Weights of a small transformer language model: width 64, MLP 256 ReLU.
Each number is 500 + 40 x the weight over its row's rms, rounded and kept within 0 to 999. Layers, rows and columns count from 0. Numbers have three digits each. The size before them is the row's rms in percent of the matrix's.

# down: layer 4 MLP down (transposed), 256x64, rms 0.0876, rows 208-255, columns 0-63
# up: layer 4 MLP up, 256x64, rms 0.334, rows 209-255, columns 0-63
down208 108:539507496511490575546525459492571521519505508492518488510511433546511516537464400492502422528484464523495492446491574391473513523469495434526521494493485520589437454560519571487499456491497534
up209 097:543500535547514471455603506511532457416508418459520471527460555458484549440437477516485518443490510588503497498583500483444475516492533425486515529512503499541484517461497513544494527429492553
down209 090:477477523501445570523514522525526428445490431571473480477445526479401501513510542502442496552499465484487473518555557507486515473481480495420460499551482479483488533580515525544536527563590462
up210 097:516424430550505485471488586489455498545472450559498516530502435475453520502514522455501508508537480512506469448530583512422533552510522455470507556502508474508461489482588517568508441562431501
down210 104:465438532541491469480497455446482497494529508544576591527529432478525518518515472483422509403490484445518577438539539510514542483489524475481526494554433443548475542482558468501518505464471552
up211 100:454493440553526512575506514538567502478445495570530507550532459523518423474482481458551461486459552560456511507441524502542499569456455512521484520483459481517546450511411522549481450461465552
down211 116:596546515476576543484471516516488491512497473449540465422484549502521482536490541511494474502506438516506424488511540531506503458553442441514490596541511432502526483419473469551488530498459420
up212 101:510554461458505485501517485537505485534505478466490501463437540500536498477510489522477449490563620474481571504525467475541489473525513508526433537443490537380489464534442477502460596496462558
down212 089:472444583490593490517539545500521601526448450515503490500550480474539544514492399409548482481451447492509530482551539500463520539484511508527443446458496482494479446490485538482519492524509556
up213 114:511444514507483528503431534473519454480473496526492536513533503546477366549470581495587565527479475544456471424468479520489456553547503558493493499457510539501568528508457509478530464457525463
down213 121:471493482530613453517441471495519509501475448483524530503381525542507493514500529401499500449481506512510520496512504486534455579551492501521421516502466543514411566509490536558478473493554488
up214 098:551439556551495500436529443522556490534469500428477542507578487447530537490444534513561452623527499520517477464510482485508493456509506523483516481503480510397438510497489476461486457540489557
down214 095:395434505442520493568536536529553490476516504517479495622460533514542482472495519459470465455535513573555498512472490491495462491439525534535571522461445570451488524487490443471520471513478515
up215 093:570500500505538455435492533517522589485483452513523513530496459544448580435445515497511486498451526472491455538468526435512498460490527550591536544583518501426481537445478510521479477428513493
down215 103:536546536506450534474505435569503469540539513528431550589522457563516554514476462467489496509493456455470473413485511498486519512437462445502519592533416470476511530541553476464519472508466506
up216 093:445446525393469459508519557536520497533425471481464537601527523458506530518521479488432528541560510482519545503514472516487480396498514528527553576483513512449516509531475475524529452490435491
down216 098:477508510512575487563573500499513560456480508529478462421488436529483520479457506560510432507447484508519423488554567427502475556483434484457505481508502459572481518448530510524525553494563451
up217 096:515482504497525457496433546475526447440578509525469509490482501549504494528464527450528479532497504512486489586516561463476424519518591438547439452483423546505478572516487552431493547471518478
down217 099:484471483512538523502563545446554459474598477540523537516549472454518471475478516483476465464479532553511486499472495549507433498491505529460588395513467593454534461471561456452513492509481541
up218 101:481492581486473468558483526548509476503478529523514491536489481468488466499567474490490542489494537532512585558492424398513513441452521468490483533493598459457462516469470520489491411470570557
down218 113:514483518436496523473552521552514470555438524515405542487455490558395553492426513472454521484483559493479478512513560494528505525476514464479473493522495555430511543488550477557540543500412478
up219 086:534502536491481451414473398488495566477428457425478445499562545510515524475425482504536525474489506482542515517489512468505505493543484500522522518475467611477517527567490450481563545481454546
down219 089:508476426508529439527457534504535524533553505487591544493417528569475513478551515498471536490511538535513487514467527542565491475513507454533477436550541436440526440415503459518433528488456482
up220 107:528438535472471404545518513561483485500482452451541511504469500526478480544500498473507488501467475493585504567493499519472479470502478434536542463528563570516589505562538520394441520478489455
down220 116:578530523503459503504492500436486507456445486563515405478568487552455505485516507518556555552472479526602438506513479503453519462497468405526520448499513543452569461527512497480476512546468485
up221 095:540488503487454477462578497548517594464559528450534462431459512547557506520439475500493483474557511518434460517544495486563562475500486422510459506444458579510518516486471527488483421496532518
down221 096:540463522514452548452486518435466482533494420449475557524523455456434535491518498575561535484504498540456533485468485458483448537463565512478474512478481512539529531440517417539575535543569512
up222 102:561469526526471547427480496521481584436618490479454510498551423520535454531506516500510501546544503519483550453488534459509446450477510518495508472483504505503529495497515443418477539585442542
down222 088:499407566511461489557454523579447591531518416525477477461495531482496495510508517501517487526525507553490447426429558512528458474474506547482523448532535543536494471469499420510475486560527532
up223 095:550529504493577443435483513556513507499598546501467475537569495476472459495550495460481485482408520564491421555479470513546462505539450442478500529479488556501487514539428485543538488447503519
down223 097:541561502543515512500508475451517499434422454504470496524446554523483525419527502485536483488543523503429567528516387513512519529467497555515509478551534541463441437467471493573473562547489489
up224 100:516478548488482503483464523441513478581498431557502565517523464536449497507491482492502483539499552490497548478465526395452506522530565497517464453485473470600420512515493458520462513558578559
down224 091:492541503468549488484448531458587553495504482481527511491548542453606428571532469460445482486506544500442498542543491510478506511489523585539424486523511483473487433473465504439473469517481568
up225 103:484473485425551587478484576504500424602515500560502581512439589557477501491470481499515538494504484510456505478526543441471530482434521449535524493448489482508477472529495521532478472458485436
down225 093:488510395485463526435507558513500495587554487525478462507460463570527502472488518541480543520511514480564520525538562521500488502517496455487488557548492410496518510427525557467401511443465481
up226 106:519495528483477488522463529568495534567537461545492545536551457435526447497512475492438540551496493555500544500493442498514476515423522470533550469510514521502516435470500349447529438521493506
down226 108:485511535493603458498480449513504466553446537475501548522539463433476488454501420402499507469478463556450538503482494498528515525578458476523520428534524546494506526481466494588521577518483502
up227 092:467460528484465482462486482444621503503515466515533558551442510523532572471507510482551477520498543492522462432502477510498580488541542552475558447487469501474486549455451523492564443496446429
down227 097:583522475512464487463496487526507525512591423485472454506523562486440535484507509495476520426556523530424433484502511482488494457510503557575496410488560492555529471501550553468440531505471529
up228 110:436485511514441496411527549542522554452509507469546519572506413468428449531447507497504467539484540516527515478559503542521546554458462470487469399536510520456569515511514538527469543500490513
down228 125:515445587503504485508526419520478554492442444547542557549522495477470529543408525472526393561461517487459534517492496470498498524548476472472452459478470479527505568489551539467511540505465555
up229 103:571454529567510459476481460513562474494516536530446460544491553493516473484412565538472551494477517542493486510494437520505524489540451444462468500458512513523501552439468584552471556408530509
down229 092:545524525514459498481539483439505485462499432514524511492562544548490569420498505559474472466500552457495500556443568504469466478489473453472486474458497563465557570456530506562446443572477452
up230 095:502546472505525525464506565527510458499466443528459539515518476492508480450495470470409517503464567453503531479475503539495581416513501547434463472540488586471569424540516521550565520483450485
down230 102:438507527528483513497540429492468519518532508491571426490492599518490532519508558497531466424543510517474498557493519431560461480452477495502566558494463446509514589475525462490416508489460457
up231 107:564498451518518501516525521470524480470528530526535493569487486444502504441528499436518482549563465543449580457512464458522471536422535446444519542441502515513541412545426563540516474466496510
down231 095:463508479506543482481517504577479504527466493426487561499514562581451480484533549507462500484473532481554501496500528532513410466504529536499475494605524436478427449460452459464516500544458583
up232 100:558469493458529504462418522546479426511491475526433476499501452517450437535541539500483478489495518543547511466523543478516545512551569520577563494503501489505419469515578581455519485513488423
down232 100:565545482522540395497471484466451470442537508532458570552545483481452470510456529520449485576534485564528471540492452478458518479439461476507569502519461526487527505515559430498493448518512566
up233 100:568447542423504478505526521502464512521444512454526539517467531539490556514466493457533501345514512533522460529525451489459526502440438514538498477532531497575479522493565438539488487509544472
down233 088:443493512533547469603524457488434476510473497489527501480547547468513418560496469471537481538464474495483544446416514489487511568494524532607482445492501511522529405489504520504514505509504579
up234 120:553433561514576526472480510554497543463516421488463521543499514472495507562510432523549492533474476471463526487446503542552525576494466414514541414425471510545479494505532523504465470471550465
down234 114:474451548497486451439522448510492532544459430476446500549536510502501556515548511486551499516509527553445502460480567491536478505448493479409535585462427477543495516551485558516564493457559466
up235 096:501466473493494460473512484464503447538525497479416476509497486517552581497524524485517546470527502491426577514513470392514515460443474527510485569458533531564555547566412456475506469533534528
down235 098:514392419545476449496489520526488510616567500458496531478537509526570479532503480494509512527437467543551486467418566564462466518526502448501519474496487550490465444531511512503471494535454522
up236 096:506497402523523538515450465513532488469475471400518559565551482453474505528465488513561567513498467544550568560512421507451476466517467417478471551533517460521544520484496467493549455505511499
down236 087:521507576525488419479554498447417540498471504489545547535420509562542470466490445554550404513499584493513497508505524481533513505526462491490543517432476452557485540476537454472493541539476511
up237 095:500529441514510498424385501555474471482476456488442526483471503480448548536508505541528520467483569483509597589470474443516474505429503569527488456490525537537482523515582522516464500513483523
down237 091:506479495570407575489564491452535513528525497502523486458495454507598448487511524552471477479487466456541489488513510563538520470532533433501442448520517460520438526476431535499489574421499514
up238 093:528477613500494468522503480488493577494467523452537517416469523565466482525464484501497513407515502446461605440505502505489539487502533550479544478474495475524495584544476535497455429479517533
down238 091:472564462545562516463490536523523430497528522482463545529522543487456489566478471472412439422495554525462483442440538501526501601499528449585534545505473499496496486471528463524487519503443508
up239 094:509437502536490475485479476509519506522455428491536510610471581534487482465462514447457456536496567584470489434475471503491481552555468453504553520512399492560551511502536545494486526497532483
down239 090:552545467524590444494470483492556557494536530457546549482459447445483527467519473523489564504549481446541487550498468449492587484458583525477495469496458538482524541515448431424496492478522515
up240 103:492472440432539549458547504562531534473473490471549557477519483556494506492572437492475443458460489577509531454533536491549568517536490530559488495509524528469513439455400535485509509460502434
down240 112:450511526507482409545522459569519468511518491483466489423488498536543535559483482451548562477563464533504466506525402496410518504518462551509527473515531554534505430518453540483457564465497524
up241 099:494472475480491557449556525482497523549507465463547488534463522427441474540493564462550481469521589545531441448462516544488520474508488420472475502530523426570550480453493522504543521444536564
down241 107:407547547496417477535462563451519453526484481514505440474541468478450550557444565478542491525489517418488499444505509521466516526506519521522443450547481517500546509489474449513532584539461554
up242 103:523459519542480513502481525457574428490542522453550577474429514512467522485545511560548480447504487469452487485530476587547433485544525470490448455494546459525492468476485547441570569474531481
down242 116:481521473473502523542486478498580475575530538531481494452492451542462537497506530509571517489506463541494461465547492473475514478491576496529485472398483595494486472537414520471492559392498534
up243 101:489453539521452458473508517498466568476514481427518463507561402525524551471539511500443525597455539497521483442497541500523433467465564484556524531512485445496471549481559477442491518447546525
down243 106:568534523487499585520531441479430560487521485454487479436450537501482543439554512575480527493585504501493467494462472463513451453482516505476485496500529499458432581551534473571459469558511490
up244 116:498462484459480564483467449467502430447423427544575511550480511534491531520494550464514512437453533494487508509543489477547507514475450533486560503545521467540492544510551441552529435480604492
down244 099:517467498458514455504485508493499500500512547535520500525578526548595484439444490509494444525562514459500559511495430480513591523485517414536492488498474472477531499506371544516431459521529508
up245 099:496514559493522474491489511449521484555505556421495511494482494555487506473475487560502544543565531528451506501596439489487505441468509527418490542453494530549490542445454525405537420464464525
down245 080:451418488508478564581482533474477484509521486534526521501479490547502453438554498474446522458450528488481442521442505544452481549502561484586454446519470504483481439494547478520517614525471517
up246 099:521476381459508495513438446606501502467503510487484470565457521433568561451449481479508502523536474516432537503528511503529542560489483425565538502584481501491513496503468522468474527505481504
down246 096:490520484455606581525492478489403509525502477497540519440441544490507495465506481524428484484453568516474510603504482541488473489469532547508432482531447453515480476509544483488514516580468549
up247 097:477481529532572513587413492533524497516494523519457454546486489458559482505442460425536487481480504526529466571446390548482565495474470525521484515461547502535449526507487436530485530545455495
down247 105:521512573491504549512436486421430562557449541553528472473493560482495495483450551439509563505448459530480535558464582479448513451450459509455462467489553505450544533528516525504531476498509485
up248 090:496471471512561513527474519502434511516498469499577492466493468517479607541455579456458546488521422515537550551512452547545506527534559458452434509558450502490445532498508526453459499433506499
down248 092:505453556498487582466535486499517507545528466510510509441487413488532513458492518518503504474446527558478473518480417417488511563562538512558504515399494542467447461531558526443511478568515481
up249 096:480478442545530594506531492493497445502489549476535491492443539504411507512531526476463562382505460565472491522503490478487553533426460551501522538507534466555528468519545439480511477456558523
down249 087:541508413454508471515516555496472558506527443454450495543568550475397513510457445519496454502472544529530530496546534550493503475574539501473432491500551466476504519440529575456493553483468476
up250 103:476529520459434466480545541551490489544493503617563462497534457515524497500483533483505500447448595511566534488521480451487478460450553543510453490385523473513461454533486517532517499492499441
down250 103:488574465499479514462461552475480495405470562483443528495439510456472493459540502586471564490542538476480499540459444564493529500536541511507417544563484467490547536453536506521512486478449562
up251 092:560450461485506614499475508456501493538508452555489511518541519547560558394500495530436518509498496512464545493456541554455552561489488473481444458536444507521482481551524515531478447440467473
down251 093:518552529477480552492511451487466484500476490496459488404512582446510529517470508567572518498516463475489502502566536491469472500542458442455485509460493503455587528394471462564510533578482525
up252 109:519528493510536468477500462535508458491521484478530559544510535443463496504582524517449475442524495540479463453495477524491571571492467471470545554526548483494486598548507401386464472488484504
down252 104:525527462462549567456476503462472477514482491565532543489474504530437470465517546551505541464489492530489503488570458460484432460534489455495494494554494439572595523437548492451483556567454445
up253 099:455509510480531475476466577598506484523464516504487507473499428497404468493497520502504498511542490569510541452540553473461564443507454501457520533512609596472498456470501507523489437509461515
down253 107:399500474484560463486530518499619432530499462437545517496463494499498497550494568516521478466505503430563498547495490479497524442478513533480532496432513526460482526520443483579507462569527549
up254 103:558451492440510560467465592410519419490470479455504564568501484505488510524534516469516523478447450531544537488526455555507489493455573514432474530514532479473525538453481562503451537538505467
down254 106:516438549571462445545478471510553490535488471543488447510400484485476522493533527506421523502485517494472412460574453530511537552493511535527514488568565505512463458490441413540516523480518517
up255 104:531440492511568577608493503470504609442495537449495535536418470523520516494538462493486527511451526427449497511490517424525535465489455497552478548525538478464515483525472490464471512502535452
down255 106:513415546516570530520503493454482452476521539490491502478428477499530506519501448431576487514481494474555508473415512451482407460518483501583430542521489546576480517530492486489522518525560555